{"num_hidden_layers": 8, "hidden_size": 768, "num_attention_heads": 4, "num_key_value_heads": 4, "head_dim": 128, "intermediate_size": 3072, "vocab_size": 12910, "hidden_act": "relu", "norm": "rmsnorm", "norm_place": "pre", "norm_eps": 1e-06, "positions": "learned", "qk_norm": false, "attn_scale": 0.0884, "bias": "all", "tie_word_embeddings": true, "parallel_block": false, "init": "normal", "init_std_qkv": 0.0183, "init_std_o": 0.00458, "init_std_up": 0.0183, "init_std_down": 0.00458, "optimizer": "cautious_adamw", "learning_rate": 0.000366, "beta1": 0.9, "beta2": 0.98, "weight_decay": 0.41, "lr_head": 0.00465, "max_grad_norm": 1.0, "warmup_steps": 463, "schedule": "wsd", "decay_fraction": 0.683, "decay_shape": "linear", "final_lr_fraction": 0.05, "batch_tokens": 131072, "max_seq_len": 1024, "doc_mask": true, "train_tokens": 1122000000, "max_steps": 8561, "dataset": "wikipedia_en"}
Each number is 500 + 40 x the weight over its row's rms, rounded and kept within 0 to 999. Layers, rows and columns count from 0. Numbers have three digits each. The size before them is the row's rms in percent of the matrix's.

# layer 5 attention value, 512x768, rms 0.0205, rows 211-255, columns 512-575
095:481547494501531550500524473511538482507527508511568564486496442447492458472518483519454427525519439506515501522561524540546487483541590507509460505473509530468413520477483546515489521464461543
093:425540528541527459557521508504487491458489493511506527454504435424570531542495536520437497553508523554533465510493462446504509514427483520521477477530483616556423520537561583486505629551502491
092:496468527476535607552491492450475469529496504517502478506507518429487556499556540440555512599490481514474508456539538505518532424520373503491544558503542516489530580464499513411479504501528460
096:561531546471496494474496508437446547461495417469424509484424500500504552534525473508474468518491466553486437526561533445531533549528562466494487398443526481505463526535524514467413543541484507
096:506507471470497584533428502484548498545472475538473483534484461510460508567496534498477541505500564507467497495464515520590540431547553462477504569482476563519370471497478479538475485468519534
093:455478491535468534546512516392475424476519511550438515493533484519528459549501441456479533522565465500546553485428463517546436556501525533475569512513517449472540488518494499480575415484486496
093:555530479349533501528516510431511405507487449448553488497465450522479538455528414498454524557541501571457510520553525530504531456461517512497454394478513588504477509529518555520477566516478541
091:522465526430471420529489450460507494487514496521554497479437415552490527451491491512485474528484504513522552475457534581587536529479491479537478554518504414541513454473499505518491436541479482
095:454493496531433538503538529564488469485512449535468462506497548624514508498506570470469443561521463570531514530481503546571489527597480497532511478535505514442451535427480462547478423495511532
094:530543489411486498571460437523455514477512362515433487441481500579473532492521399478492501473482420559497477494513438501503460443516540507496536474463530495438484513561529552486522481440536514
097:512526502465414469535542471468548515565540495466534504511458481582515554566532560455404507501479512485508518504468462566532516553453581509492494402435538462503472511438502553475542541490542553
091:519520532509599507458509492481481530491490487499511553487500517494530466460475505624474482539517492464519496550501548547448501503446496633504510515607472574557502475430475486474534553512478511
094:536523527532488499476487550529526450568489507483489480523489516466545544414471473466507384519494459530525519508524536520539537489571479457526487521525447539452499553520495468472578464504452476
099:555490561548547546515521565473433477493493470470497432482480514472496477551444535470580561493479536533539500513541494497484446491466546493501534520480534510513490574552502609555467521519509476
090:509442496468511527507516424575500456465470482548559535471487504465507441449459508498453448501467505483545530542466546532555446484538568515520540409513482539476477508500419486522545427504420447
097:571464478469556529477493462495457534510478463482549495476480571418533563522513454493492412484538503523493427479518503498538534488492495498475528507463527571491483537424495594475490506592471536
095:458472547529548453510435443462474462539485484503516566536482491495389497454549476471423568487526494533523487508444481465513471465448546517507533541502497523565492544492515444488451482501509542
099:498463482499482477495454466459478505537521506463473516531495398491544469524494473516404534446479522428539516456536517461543519492500534480503621499521488471505439449509472522485437478568486461
092:538461424561475511527470508495432486442501496404552546473457587479494481572480443491534501513448483470461535501485491551516500443548625514544526497489534499477486521387501477519477515465422451
088:458506509491483487511521516498528569449490447521484462531523438478471490518496488511551538521456468484537499459564439508535497506506422460467478477566405503609491537556511470453494532420482410
093:481508495443519569520463544469501501569514563473500469482478445491536500499583495542510502485498469521532500453467506499469474481489512523491483530497425508504418523496498537558474504503517456
094:532479525475496543501538572487597478510502522529541413500486465549491448478543440501420455435519490547510490491549461484482457478485510533471504475508519550530559558454484465549487571443470554
095:464523522446528556484524552515449505496515492593480460535453433538460500502490445520582425504470517510461491505478491501579477475590486462534528547523520474502530586438493530459537473584456489
096:534506552481567463534588436487540553485484466563436450493497511483545496469515520510466501526483555526527595461550513495493493472491503556508436564608527440519590482548512582492498458527495483
095:457499509587459487465491441550537517490506483527525412494476474489490460520493534486587568469501422495504560492514493565526489409504517512490515557478436524486497549523551475518511499517554500
093:462484534489600543471510520490488526458518506508525510503499511580471531593538498544452584538504417471561516464473584495487512474540548520552532560483495428548505543500498425512453575482464493
090:530442441461438485521552539505493499537500540486561478485439521459516466489497550402455518584514478501501472476491520465454495475511524477517487548518480536506466509550442464571476514469462542
100:508467574529492469495435500483560491489521487506571440488481491462514503542564469497443462459477552530534529465512514536412529482445392497504420465535529585528496491549473506520466552440526538
098:468543565504476580456466549530524526516502501512500528475496485455478489485444488528527492522554469513462485476579506494541487489504460507475474533523552574490560500527522541529538483453441619
094:493542483423544528508529466476539475515478433461544567511459398507469519509477547473490513513488496555439571513536498602511532615506547524471490522480503523510606459425567502437523551495460475
093:469451489568538500501496537530596452527526525502493502478507533526488541520516464550456462491485551501524506524475518522460538441470487476440490516491502431506469501517433554476525466471549502
093:558508534524567524527460477519534565445499520539544482485492491522586507469505449489493492562510435529489474532490473429519441494518496495463529460489494535436445477525454493487526477487484496
093:486490459458516505474563513487529414511472452462480565493482527492467537412488505475497485514478555567474468505475518500501532497457500561503463518463498521471431452524469550545496516485442570
094:427445511407512533504497502500541500550544456489480475485490594467552478497627579542424502431480454544489468520509502518487519438563492548517466502422559490449458453457483541512512518540552530
094:490520442465534549431480550557497481602531537506573588494501508466529461509543477442477519507540511527467511487471502512501507463525469533435545484539484517513528542608500531491544580449489550
096:498520566464498477418443465410518495432533488482471581499531551471440530495501628543469435547506491536496477494516546396499571525533484511519475541520505415542564458479510504437470478451548426
092:478532439504505512464497491562410538565531481507451557505519393567511472516464447470514529446476495453509442482431477507483536534533505574505494564536497518451634495508500528557494512547494511
100:510534461442452570469432502564547524516481528479517484443503568474457493488480503586464506433552532487555513501486514494516471454509486531521462434513447468485541498523544450452519513539442469
095:478437554482461439502542594499541464504539509500499445471497440543536523502515429551426449542490472444489420451507511531501569602459450507484495520479553489483474504510524511485475501438422508
093:521499539480515484489537529452535526410549493448567417505485503487526520524493486482523523527527488507463565519482460542475576527531467453577449472489471553503498552588473505501455495512569581
097:514495465511495459500434514477552517616496533500547514510526512500528503515481560538544489528530463521515509467552551511454438503531546529509493413525464446548442613516509582494532517511479501
098:443507458512513479461519505506461522526504484463416600447551495520526491412483480474501524462515428605492460480531470504490458504520560515463549451440401527534535478533448461408493545478513439
095:542480514513494513382527531423505491462494488447539431492510486460557525490540553545488468500490475504559469442405529465485533550564472518526527479486478577506467472546506475467531445552545471
093:464441530523539485512507528449506576495517551559511519528453472541512470526451483428503486472484563562491479530557481569535442515507503553454513573601473499519565581493464532492497474446480531
092:527486520487464440489403491475544534560525507478509500470505446559431578482497559569560495493493473491542486489470495558488516493498465425492488452550564466496477479436485508541543529560501510
# layer 5 attention output (transposed), 512x768, rms 0.0196, rows 211-255, columns 512-575
095:530491472528488559489476488401491512518593487511502509470507518629475452489517474494505479508407534486599484516445501469498579530545492466443530521460497490493514529464567512477551517588452467
090:504493494532486504483471476438519489471489477486450483427626539527534436481548534478456516511487516507447542523574456471528456498489468482509475582522558472534445503465565483464514493511508474
091:515399552481487512501411474539493498532501473456521495459476457561547469433481526461511549463411437471494483478515487482461447618461521471505500545541512478480532543554431489525397511528414504
093:488423536539520551549512514473514487453473417499539521471487539454535503509530473470539457491531502504509500517601462532527509407537526592600461437598494468543486476481520479439527452512503498
092:531508505445547501410554452496520530531484489474485474443491494504538497558561507491440474612435497426495443474504476507464520468517456461483487485503464444490476518510529513543482469517489502
088:557593505448513474472541503511509546563488538520474495558549463582485483503501500473552508474501604446479446500460556490510536536527473510470486520514436545535493514506491490485502576498457471
093:538510503503439493510555556573473486561445524558497506507469459486534463462542538485473555469489514444562490551415478522449542571552565548520478468515522462491450553502481452514507563520587436
086:556494464487447486496421585446498468481554512604440464487503485544553471435593485456507448486496581522468489501404542439521517445456451465447512462457530494524560499505502444489520484524535540
091:476563502488483628461504551470501535501474419499462488539534473534559508450512471529494505455431457535504466448440516518482466464481469484540569511574445515592528523492520537490510538458562449
093:477521501435480515534580499635473468503485487459538481486469551499546524513459517521463520517480518488490497482512464419454539506510529501463523487529491516506527581534514439515509522491512451
092:499496493521434524528530473550523507465492476497531458502541470431478501508498492474530524469535552519535521473464545524500550513508461561571543504536551503512504488555504495474549486447566477
090:476528442555378432471455500427501482522504460507524510442529484468441497466500475498459391427484522532506468475474502485464498439544516557441548511459475547504504514528534522488452492480439532
092:558429522548507502566528499527490478444548533505491497434499489418531483456506480495460554530562563560562514505433458541424538458466482535508528483550486491522447465530463509520503458511528486
098:534428481562523591529455491507471469530533490462453534532489538534511486536496478511500468550471435521524514485576505510483439555462515503526419520478523548481509472434478472481530498560410498
085:556456398554437545457458483478450486524509537518462468505500500473534472514520392515492496507491463475525516511418515567486516405443456604506484472562540534496562556465530470535460533463495546
094:466486535594510540568558502520491534435530456509522509468440536510540462414473451504474473525379462477570532468526509584514419483470478544512479547547516474482465526527531517469503473483496466
090:491514485470528535498410560498498506525515524452484480425495446522472540541423474486425475547382460504459527474469526449510531493491468457471509436529476481443575459492568526520550439472453483
094:506501498466495498484500469441497466533496404506544473479468544441505525577488399460546505531510503625555512597546539435586505505509531480507496471524498536504531553502464525467491491450401531
089:527490530545472525495466507538508475484501502466495501472458487536475560564482507424512501514400456573479472527494473502420485500491539514474529532496536520482474520516478484500465484511492537
090:497500410453546491459546510545534541510538481573482506478519535497526539500510504492544486499551471494461468520543516516531473478533539424549483497513519487466504504558503519487523431533407509
091:488446515498461522450514486460542463524503541502458547490579550520472523580433509488572445567502474490551558472472424471443537547566530490526429515464509462479449483562494527502540459487496501
094:531529532421523462495566457495479559520556532516467508526499465463503490524476540391582532460579445556543476473553462543499457440532490543434547497498486476476503490602545604469464501526460451
090:429434525518457545473474444544540458518460474449584437485549517481540510511507600508526450568541477482529539459470516532488539498500535515504524496516566496454507456539465506604489557541500480
090:577470582496478502547458436489475521487511497535453484475555485483483546549462516501502506517501499404532455470507528470505491550529502563516600480487534454521436522498531475513440512466504514
090:501473506527580507465476476530541557539534518501430550515445520521517524538479460578506464560510500517494525525451472444530470504436465559545507506470477453583484577430540409523480480470468473
091:506421475490568497535477502459451516544437481460583532563558475564575491607524487483523538498507550458475460562544431438476528521431526505466520522432434534483478532523461467576483520535489574
086:518513513498485442494487436405457519552494472538502471542525565505596477388510516467483466510508510401502447528502474439477514439524541550487430530494538531486487506478520464474519508472477497
098:490524511492437519500458488544483573426463516517510547536490473474524503513526530491494506523538491424509475515489501484592557503460580500520509482399525471500527466499486533545412513496585463
096:465514510482455553535490508557540523413490551523544476497524470489569537486488556519517485545497494468527422420513447465399533474514536478503452507507456491540487501405525521498521486512494515
094:553539509459474551506488511497537505477486504438406453503542521499480502561491472555483520513522511544528547509493520471522521518520446428450485452477498528559377456561511498503468486478490536
091:518469479530438469478535440470482502441453590491467504505516532531571518471493548489511519429480556486560462458534528519504494519512511471501549433474548513494500473533453426486526514510463517
092:530542440441418499526503507455521499548468512426545539562514502537485459356496517532451514551512487497488491555451510513427551551569475427489429470458461542503521493510459520449500502543450521
089:516547571537475508520515502436509484520459526502436491464471482545512491459555514493504575483497585542472566521427534487490447520596447532437497429479464497476484515482548506464449499585540472
092:561472493512496547442432507484451478546530508506451551539504458492454515507456428455535529470424484508513512494550575500540443541521450531521508540442527443549516487507519472524554466496459571
093:499534422554469476461545489568550470484464540481497455492506498493533429520484561494513562526470445467434482559511460543571588516521473458582560540479499501444526506497519475524487508495494530
095:510480478478448431540544496509510538490481441423515529501531511516516553482449465589509526477469510498504457510500436538451539455446420479454454500522435486537479483528477473522532456494517534
089:506530519494457512454510500507533478553481486494539517496539471476462549514510495599537479528498509541451488481432477514479577549522502483467426558494507515604413538452535544502496495510534456
095:464522489502516503450558526516523477518546580530492453422496402458435531601504409524558544448539478495553503540561544497525467527566440543550482503427546528507478485574444435471446500448516524
094:450514485513476487531504547527526474472512518602444493503484487514578462545531537480475520416498514458466524558550473479494505486503592470490497538498491473510524492507470491542498548535531486
093:520416501518516577585491527499542508472461549517498452573483581523486483563444493469466493489512527488490534574541518426516532525366456505479515466584534466491493516486453449558538445470548581
094:561507447441528462497522479497499515504542539524526536515511481520536535505481498481545516539473488478481493560501532564577466480537480473488480551523463499560500516496500467517543497488523585
097:463524474445548519566528395529521502517455556490546456497485514472500540561528492529441481568563443489584497524456490498543543511498446535534500578574418508592460507509502440497545519435403466
094:540501410505490479573602523482476458572447460549488555415504501472491510453506504509530442485545523551507523533580454503485528493561522533525427437458504498526481478456483491509452510564498432
090:508402470502464574489504481572488549492472508425481463519507461439504515526439549520495451505477485557506490450460533445473495481585628475519479534508476499537563490532565484461512523522470504
086:529498495573404531511520497520424528520547488499477585474488540514520476553472485460563574403550528498506473500492457483420430503521465539513510491486472518558477500445486506548525416518480529
# layer 5 attention query, 512x768, rms 0.0212, rows 256-317, columns 512-575
097:534535478496473537472594458464485472525542505462460479570544474430496522505531448443538445509462556495438588480450482437484506496513486414516466563499478472535498435461487535553487431482554579
093:463575463540443462511501533518538508579517518497443502510469521482495471493483539518489488551503458541496524520515524484531496519410496481485506564504472430457466513502478441518430577507535549
099:514531468531520562433472505573468492547529545549482510492510484493537469489511488446436440456448512566483472476509453557516498492500513505557464521508523516500544534576513475472553473465472505
096:578459537508488475519581541484475518567528491583499565530517495445441448525489419433480485556600494523447510452575528529471482510480502522474506526442509388558500499520478455491536526471543499
096:437501521469478457425433526480487483511513470495519568512499512503502492480476480489558500488527579506490551506432527447491612458501502538502498534392606465548481454445484452501454553505546571
099:499564531459537499455510487446530504464501497400488521477566546477493518465465455504457539500493474456495460459548508442464490495555538571584480483545450500493510467481477499517479437513553494
099:497490482489455410505469513525507471527513468531512483535533548463430517485460493446447446512437529527503505525461557520429538492442469514490461501536551533507516449562429526592509511578465503
096:508488514443502520463545440516539496566501471452497523465436510551501568479532476438463545480462453515553616548532496475523524541513520513501482463483448515454541478464498519404465539574472543
100:513526450532404562518479513452439443505493446515428503516472569483451500490464572570434479554486503433455542447507466486596483449467493481438541467440518463499511477414435548467500443481514545
097:519540547551533462502515464431428542533489442460557510478502514498555476488518544507485496491545492501469521500558530487523586460495503536433485535520491540394498461452536480473437474405517514
094:499418509514474444553506480505508449472441504463471583480466567436458468499506493503420510535533492492447496549573413484539498468551529476481502442456531470535564480508504453459470428534476501
105:525543541554403491519529521467515553464519496476464512431531547497559525473517483483539491447457567457511511544438568464526454486491554461525442475470458509532510474487491505525432487588525559
099:567497423506508508608501487535507484525493445472489484438551491555463416495493558549436518461549461494508502474439438512524478552508533440521462422434517588471531553544505545509515491562460504
097:510499580551467492520457536438502532454518469491519444496446486473501478456459470502538412552546502502527552562470439463502437512544451489481511525423509525592493549534510582536555495520532478
100:504511506498473483489546462508433508494449462532577517491540422433519523518514528475508439467541530532499481454499527554543469525467483454609509461491544529526452478445474507514571529486550507
092:525482550512409497474508451530492532557432533457540420440404447467474463484537485489451530490492448511536482542537438569534540499499525489512479487498570527500561536508473492542552522568489498
094:477503505554502502509569527510478428502504457416511568533450443554531442506547487445535538508548523508470520490445554539625495494557471539468474462517469524492546571509497457472515527513491487
095:533541422513470410452402453526390478510488474483431441521489549556398491433579491521431441512492532561444459533471527508481506500495481437501496555538477496521517521587478515532547487485580491
095:507523523513545466471459485513483478499571447552501479517498490497523539474561470465559451497501468595525570410437534584460445520466534466512580557487505537548448498515520508521535600463482482
096:536458490473493503501565521450492406485506438547500483474503436580480502538520467446519489501525447521559527486475502487473550470483545463504526558522527487559540503470577441507552420558564509
097:480497459445494542506503450550471470453487436525501449533541452470522496495519502556483439507516542469496569522516490492399438548533503558542513482524479541558454549459428523475477518452469529
099:519511491581460533533572567529513491542446522461457486482477522472476485499551500523436513506521490415475456554559482429549533559445604509488523603443509486503501551541515522547526508465537513
097:490462531554549482477503574452510519573508500456494523472531472526524482438491524539496558535489511459496550526567487462561526499479543522472455500393573491577524447557493513503483561490499528
104:521511495481484480435544479486482521497459510515523496433531415469605468501525515549549475517521465521545436477442511584455396482523481489507463554540545527583427508533469476452494554501482470
093:484488538441493523424490486481531499453495556485488481508499503519522466492443454561475355463540509473473506496487510438504506476478483545504437489526530486464495469461536542441525526451515430
101:445466497509527505493525568551484576587493505527536492498503469557458459551542494482465548445514501568467500515548512419616460479488555505462550520490515486480508492525477555508483491510508459
093:536474542448521411509536474440534479520526498508488485519493446583483460475470558439563478485547510538582525457441468471503532446501486472568497514526453485558421463510530448409473550496481438
097:510572515505478525482452519507473504440472491504450518494486537484471486550489508563464466466446543464523460486573476499478522515501500545473456546513530507466536512508513447415483445530506561
097:440560455507507419514530485506551503469485505543493544492479473503459530448535478552529551470505488450492501517509502524521432532502458485522520554505613440508588507501506543478522522499534479
101:460485494502499493494474485511491434537460508556487464469517525547475480493495509597523527504468446551504496480521460546436575473508470461521482526480533463481516542496521506411552474513503521
103:526505566549466490514481527458428578521512436559476483483516501489518531507483447523468446515513518491497408423506533446480467498550517484472512433589483455495467430525511580459513510449457514
100:487500374535480543476560465472565532533489535531451500471509460476537495495470450517511544487465443518501512572523533515487454512534464546469542479457490438498511588466514572559521478505533506
097:527576502522537489531531538451494467575492556509478574474545477499522431563419503526492504455511489467536458472560471481503490478521426533551521471587564456557510596510503508543523433518567495
100:495515555502504519482468501459579491554462514498486497445514536503459461499514501542471470527502445500558435508533445486468582573474525555469491484491452481489509535462501472565546453486473500
096:479445460568467464546473536561512525477510464536424506431453494434454459535405463545534512502474490515434544493518464474514519438439471522490505516432579520550498475502490430379506463479455466
090:443511493522444449418473554474524506440470534412449486520442435459513494504493424542495519525485518429459515521482444525439564576504512478496488541550475467466556518554485522520531480501438466
095:466468545477469470449513478432464490543496502570554466486457554520558492445490486519517356543421502511560450499493623498493448489554507567487555563450514526527437526520512436478476532449478544
101:564469492540476453555575525512428524507510510524568419503497550528452449488484537399518523506454539552535495562495510467511492491502542454502450591483486563468560547520483446511536463524573425
096:566498548520515494446523513460521479441479509454532448480488506505392538475445534443576535565518513525488554429509432433476493452482489526519495488467531507518492487470554512518493537467515436
097:447494450536427529517467527484477504522480520466471500444478478468428489475457463461402518537456499504474394510569548555519521491495467509569461494587488482501505554548530474537474412535571462
089:537545442490574565436454504481509462478485462538495497453458466395492456451599436497560421465457577504489526432534529503498477490516461495468464481532535511488467491474513476490479553469513519
094:524509557452510524469495509565483478531514359470598467519446512543518516475480509566503542585521514543463456560456543483477537505533509484462511488493491526520527532585578461421524534515512460
100:491517458476547505528471462500486483530493559526485505448452463483483542481498480508492514499535376461508474582489555608470468515458517480573559463464591471521510495552573528620496519509524541
092:465482491509478554540494426492491507391505374565526545539494518540474511487466570478518526529538529479545515539530516470470471532487489535513543499507497492551557516489525485577497480501552522
088:496451545502544502435471548529463461478521526498499499538525485557476497503509562529479561543477477515550478466498586477525485487416509563550501471535541494503517533519519527526489539487553515
100:504477550460512476443494556506431463414529480429585435502457482562486456489547512461497514514484527510557524495451479531469508505477494571515547520565527519478522500529510492521536462509461470
101:518447475440432573489532540534489449551515448478551530535506538531416505535526519541505428512552479546485534552488513505439484475472462473461506580526448420426482504469473513589518539495485476
103:455533459488570514485499498476486579515456562544420485531524464474482484493505496538491409429579448520538425429499524513467447583485527452483543549526473501501397499483452488576546583445464516
096:485517451488517576445477506468561531489550491497508443528545557507520513481472516474466496514476513576481507476505547487510540490521519448516505509464490498507518511454494538529524459540522486
103:530499540506481470546571535492472452516499472469596460491475584573525537477506470537566549512491444474515503521515515481546496495479557505443450523499462521465515513406511445531491451462533441
099:519450501474547504520492512496514499527544476484593552496482497504468487497514453528460467439510605484460538555475537526511508492470520488484488549501527398536477473519437507542527418446576501
096:453536526503540505461442514542461548521538522496501466522487542509492432527519499461428516503438448518443531503569545494505456460512459452516468534505532465451538433584538459463445472476559507
096:527483467426512558478500550529529538552501452650587509450480565394467480510492487467512457506535460429505469448475433505495488538563521545508588495412554499468498443550525490465496484525477430
093:499439513441489576524445528582490507487506491534562529461500472452580483449483516498489568505500500456515476541598542501549511480466430515517513466512548459351483543511515489485548494567493478
089:490479415476509518523460483475497576530499537491494468486492485497464560484501428460514482533532519457433511507516582494535487554458522532503487478499486512417485504503490505520526514516494483
099:477441452477546462497533537539506503579489589512446444533539522483477571592538547486518402501492522537508497516434533520506515450447487547502505469466466526448441510456450506448525495512447509
097:570468519479593508432443481525413507496530506551406445500525518562527456470487501549496411496474471553463484506521560550551482510385462489544449593592538510477480540551524513503469511468497477
100:455501516506446459480560462556515500572511537444459453508513543561444452506452478521441543506472519488541544523507496486441528519476544531475457520512499564498495569547507442556544418464461508
096:471449435546510483527519539514516501465520433578494528485474427506481546497484456493503518448490503551499462502526451592476434549448448468564500495501540612536488511474553524497517489440495454
097:504481508467569531564524484470464484465516492498499537563409570580491515573556499481549527435481464491530473571554486501501464553540468471447537464511498462567457447473512436548480509566535502
094:522555589533492537570468507484571494492500462566506453482481553500510507544483535430521538442425512511528533532480503466444549473466519537518595523518488450517506453498543542468492449496486501
095:505470517461562525437560564443487517530479504523500491491486530502487569563527518436457469521456534550475548479515531530546395443480444457501513544539509484517529497476498477482491514486504550
# layer 5 attention key, 512x768, rms 0.0205, rows 256-317, columns 512-575
089:486489522472525540522532513493526518505477470422507506500496522522515461527589441507536474451429452463498440572502440500488563563490467468484478508433515475516519409520496510482442443516546561
093:552502483506490489511534515516475418475473449523456574491558533464488511468434506522492453431460500438441553561519544520528539508549466497488476497514455544501477502496461565535479504582485531
105:535540447491517494494486526525475525516542566547505511346494538476511486502541514507438507489545542493524509507507547477544468433607579628512488497451450528483523547467558460572504500480503495
099:489510482498500552502520530536550484443504448535493521502577520541471522511509487463468506478519515462431469492469537542569497491455559466495481491480515526551536563465493544513525446473503571
097:477515470555510504465493494565439477533508562508486517602509532476429502487487493515456539464481570527456544501468532448473557458507525487551507501415520462469515526479420481458506486475525451
102:509554499544473497505528504516547516570455587534485525459487465463534464434414499547415573534516523463479490453522541468441481483466553471521516431577496466530465453520496562521535535462507530
103:488428440528557524579445428474520410444449587535532543536470488472488549479517522513536502576538496485544590550438493498531477461544394461442484587573505518476537457476523559492465548508469480
091:544459549483509525469461514495483453467476488499492482442488471521471531500512435511480504519466517537473528547418514503457512448445477527483554498493434551472466499473503496503486478506447495
100:541550470491418488505494441522537504483565435518458444568507567448407491540475530506459508464454455521531526492458446551498531524495497493419515535513523500512511537475475495486535510474481568
102:409529534539515397500538535491404594494481456443495551483467486437547547472594490508431479489459527498471458493578496515507488481494575511488502443489481493510478497475497501448503447502495490
096:491564487459479466543520451488531550515531494524503489485463412438454462515558549431559512451402482460489499539503485522497483485420511480412464435483512501510468533535472470469427500576439582
111:515476504497481526435494603472447459508485528464468435477500532481515501429495517547493480433503494464533529428523534435464493529540500455533501551525525522481554473486456548515494536546490552
099:531550539457512452470501466560460429517587488470548581559509472476528462565468463512471552450480443529510498499544452492492424516471594521587482475452479554551500518501480513463489526444441504
100:538518540555567615447522519463440558515538481467483490465388443433508461529483453525417533414453581492585518485465502456501467503492528502478528493502531466529433509470470486492508477556544526
099:587508487508494509504471471459474553570467543474483481470536531524505495471527470577420552507526479496451531429537522429527540481531530429540548386484456502562534482466476523526542514446459497
089:513390444510571502549445560510486421437478529483492496413449563470494549499435445532494537533565519558447505523444563555525489546504479486488564485508506504420523450523447504532554493460519493
094:504448501525489461547526561461443518428523440521501563511461441546453474583543482425486496441450484590533527593479533547514485494495548506478480432475520482488507534478474459510556436494515489
092:508503417551529534420484515511484495465529455466491485463519541459524494452511525547454518600533470525524563526495498489466494519557430518463477517530529467465553589536523516477544505514478472
098:564458545549521495493475511484556525434545528507520465518553505498498578407560559487529470467569502508577527443503416455502478443545603513498504523474541445496541460437488487491530522502445467
102:525422512472522456530477493485553544476544530523504406496457535559505422516573499452487479562493514487507526531392525471489522530562525450447539470544546487573517456517560489537499516403506486
097:496421519393474546501441456513471528454463461483476454536563521553512527537497489490506458488494435500588454440496467542479526545484452516524427503487508539455447461485432449436526487527523508
096:493509506423495503526521577507515473465512516538505484440494558495493462458491513471467496472475528457534484586540515464427557549457505438531540504493431550469473518487467429534520519556491466
098:526532507493563551559497504518480433493493577486500476501489460504527536493523590477527522470438523533483504550483493511515508551419496528513489546465483489527484448529448528521429475538535463
098:543510459487489483478494500487442479613418567542534474501568457499560497510498445519529516568516473493433536427498522472507432468498543510614510481539420529548441537460501505435486497414539507
093:558534506465426512554530444554493502482490466541525551523450466492549497565520503513521545432557513481568480496494440456531488466564460459486462482408514519491484482456459520466420451553546487
101:442532488531479514496533531573547524457551523423597513544483571457477510539565443496508504557484594487461520486475509492551440494516532439515566458475496485586519501576507417445491470468551469
097:448499465512491462522488485518520462493483573469548509492505475458505552398517531503590478547457525597549517502461424466535496474475475525493511499477504513484430488490533500486505498513483452
101:518530523504441536472503469516483529466564417461507464516457495499473498440509467514453518466539499507466527458523519552557474496516475546531492480492476497514550535507550423481483473470534499
102:452519517547492488458494499497500508495495462465452519481476488542417507483502535544540525472438526450470501467570481476439399500482475517486529561466447538507544504506512512476464483504459479
097:482459504463492469507510481495499506574451542495510480427508472450472451496509404509505442517484518500508546520463553467397486534464509443522487560515430602499490517507545543513484521525539489
097:512498511520495481500485473538505519454497505484510497463523467555482512483480555471532541516526547518524447431524526506472480482504485471440532533523521449474546464488476539508492485573509490
101:554515541426521514475549483457492473561533509454460475531499445482394485481405509499533459499452552521433436510513555421466471416469518501538535507549529519482493486469464548574521452529493510
099:497549483494473457529516531552576445476521522479497496487516517526462522500488512531518528545451507497442427537481541542557516492509439506504532499487492491524493527529597537524490438480503467
100:515546478500456468484514402522565517437501617518537514455539499564520446554489537576432515547486531482489480530483536469464488535528486484498522464502440504481527507530481470510504491509498489
091:498449482481463497465490454481486574458469407482505487476478556521472548525473439444482521446488509483518461488467453449455578586445416520418503524505545547538513590498591468527404465533467485
095:427469437474446492509440567591490448533518442453506436485461455502484507464511489510444461480559472500524480511539464491516430505492501491478436492551490451538511524546536423570474454560520504
097:479604511467446538482512494501496559501448529507500469547521453445472576504509506524580513454527569469429497508558523473480500526538498470428506510498510481496524560443451504456516508501508475
103:475500468484558455537504518478494531547568471479502467495473418438528492455539471478526533540491545491508543547488481502428508540534493415539524476464485491409497501487473462460463536483574471
094:549509550517496479566503461494493465469500537455566571446501524492504478463487528550501527473454557472503515553534487487570493485480510462520511442505450512458542423499537423453483518468540493
089:456536486539521537442530498479478457500442518519523414481449479548559535559453503492489466539458528532463469536484522485534491532495511487489509450549466422514475479547490513525511454452480488
091:450560445479473431409488464523522473536447522498478542463415542476526503492551475518453453430487505459514482575490458515547468473528448563439546538495479453605513484546516524503563468442488526
092:584538487512491439507497554549477518474463511453485537504531441537519475510591590561530517512487461533575456473490527479512493490568485527426501546496457537486467596449493481433573497580418463
102:577484527466486474518487461544497448558507563528497552434363551493493510543393557453499519462481457511496511490501517579468426471574563481519476454486492480488507464480556501467436520451471513
094:498516606499444453432552459508438477478487555481433472520420531452523494508521489512495511499509515483540490503452477523427471548504465529475462484529510519504521483526468465499619546491488480
088:522537499519474486493476366547499523424493483483488539495508527545501443477598534477459486443507500519488478421518587425517461488471505566464449499510477541549516540542533511485485487375476514
099:502473463510492528429484551496458454392492549436522442528468524467493555524539533503527489546489531521540535487531473506489453517547507467441474453513579490528480476476477511417455472561490454
102:566451435487488468492568532462570497469533580554463534571558564531479501444566490460526476531543514512507536542427499450512549451516501533449483497504582499539461522524522517504475521562570531
100:501466505602452533526563521460452554549455520492540513502510446457485487494494538482514445483590495397498487416471532471541496537482497399544527490520537455490480479431508492510477445433536522
098:522468544499573488395451515515428593514537443494495564514482488499525519443570542514487522466504460493423500513472441544499549495541507430500465475455589536531561481511491494497561467501486486
099:490470448531504534474548471494512450449441571502474525545558532533567504510483503534533457545451486533425554536481555471528517501485521500515551499454553450463476431455453486522540536479546509
105:555506485498503487415531498493497490460531569479457473538548523499490551516514543530488491421500480487445568505523522586555478429530516466568457542458441445520441549459486473520518489529519515
101:527520573497520489415516523438473484461643508554462503607487495505558485545533483479552457539508525509494495586499579519507499539482512512569542462478558465476488551521593503501452476553540503
095:524463424527515447460521532515546516529476522492493473418522499513489543532572507494477549474462503445464507442556502567543525555483520475507589483491446516511468529538445511485544488501443523
101:482418507454457554449491488497557444485546457544467552481411503434462475456537556497527519529500523450444505477474483568499493522466491502437519479466556505543468427484470496445596513523435543
089:513514516479550502470422528543479474543468538525514533473427449543502482505548548473538496444539471474472534551533447475462520556540520502509515507488504440526542432538439530464492490533478515
099:453475478466447456547553543495487503445458569450546578474487478483490534464537503475552519429483504464521583485505508544504492520445475506479432521540472470465504552513528524501562564527464553
098:493509503518557503522473486496498542541544541514512498505529531482537510501548484458478564566567425534515482520509459479533460500580494529523501525545506578563463502531508489465442459538515518
103:437533460476456539540504551498457495526505500442513529479508539515566481519454511474445500528516490508482442522543518532439464514476543438505456501513557480465548556460444498477451473482474456
101:492443526462473479550565524599516539518572485492495485491500520446461501516499558468453571415494435472581459516447509517538424467466537524501444539472518514535552511472560475511468490557439532
100:524497575398584447500474479453505441548570475457508479495391552545446537507555482477422511440474492519548484494520510523497457579499471513546528483515509437521448501474532516534563499534509489
099:502453511549518495477587543523467396392486533484494432558474570519478506567517467484521562524543472472466495551543495511509509501549499491480470548439438516495539419480480446561411401485508520
092:547535527508449464470456537481517517519502472398449432506516468569449487517488522522485535478532489492466505528524378489521557499585437451512517548488526467533527542516496497483572520519492535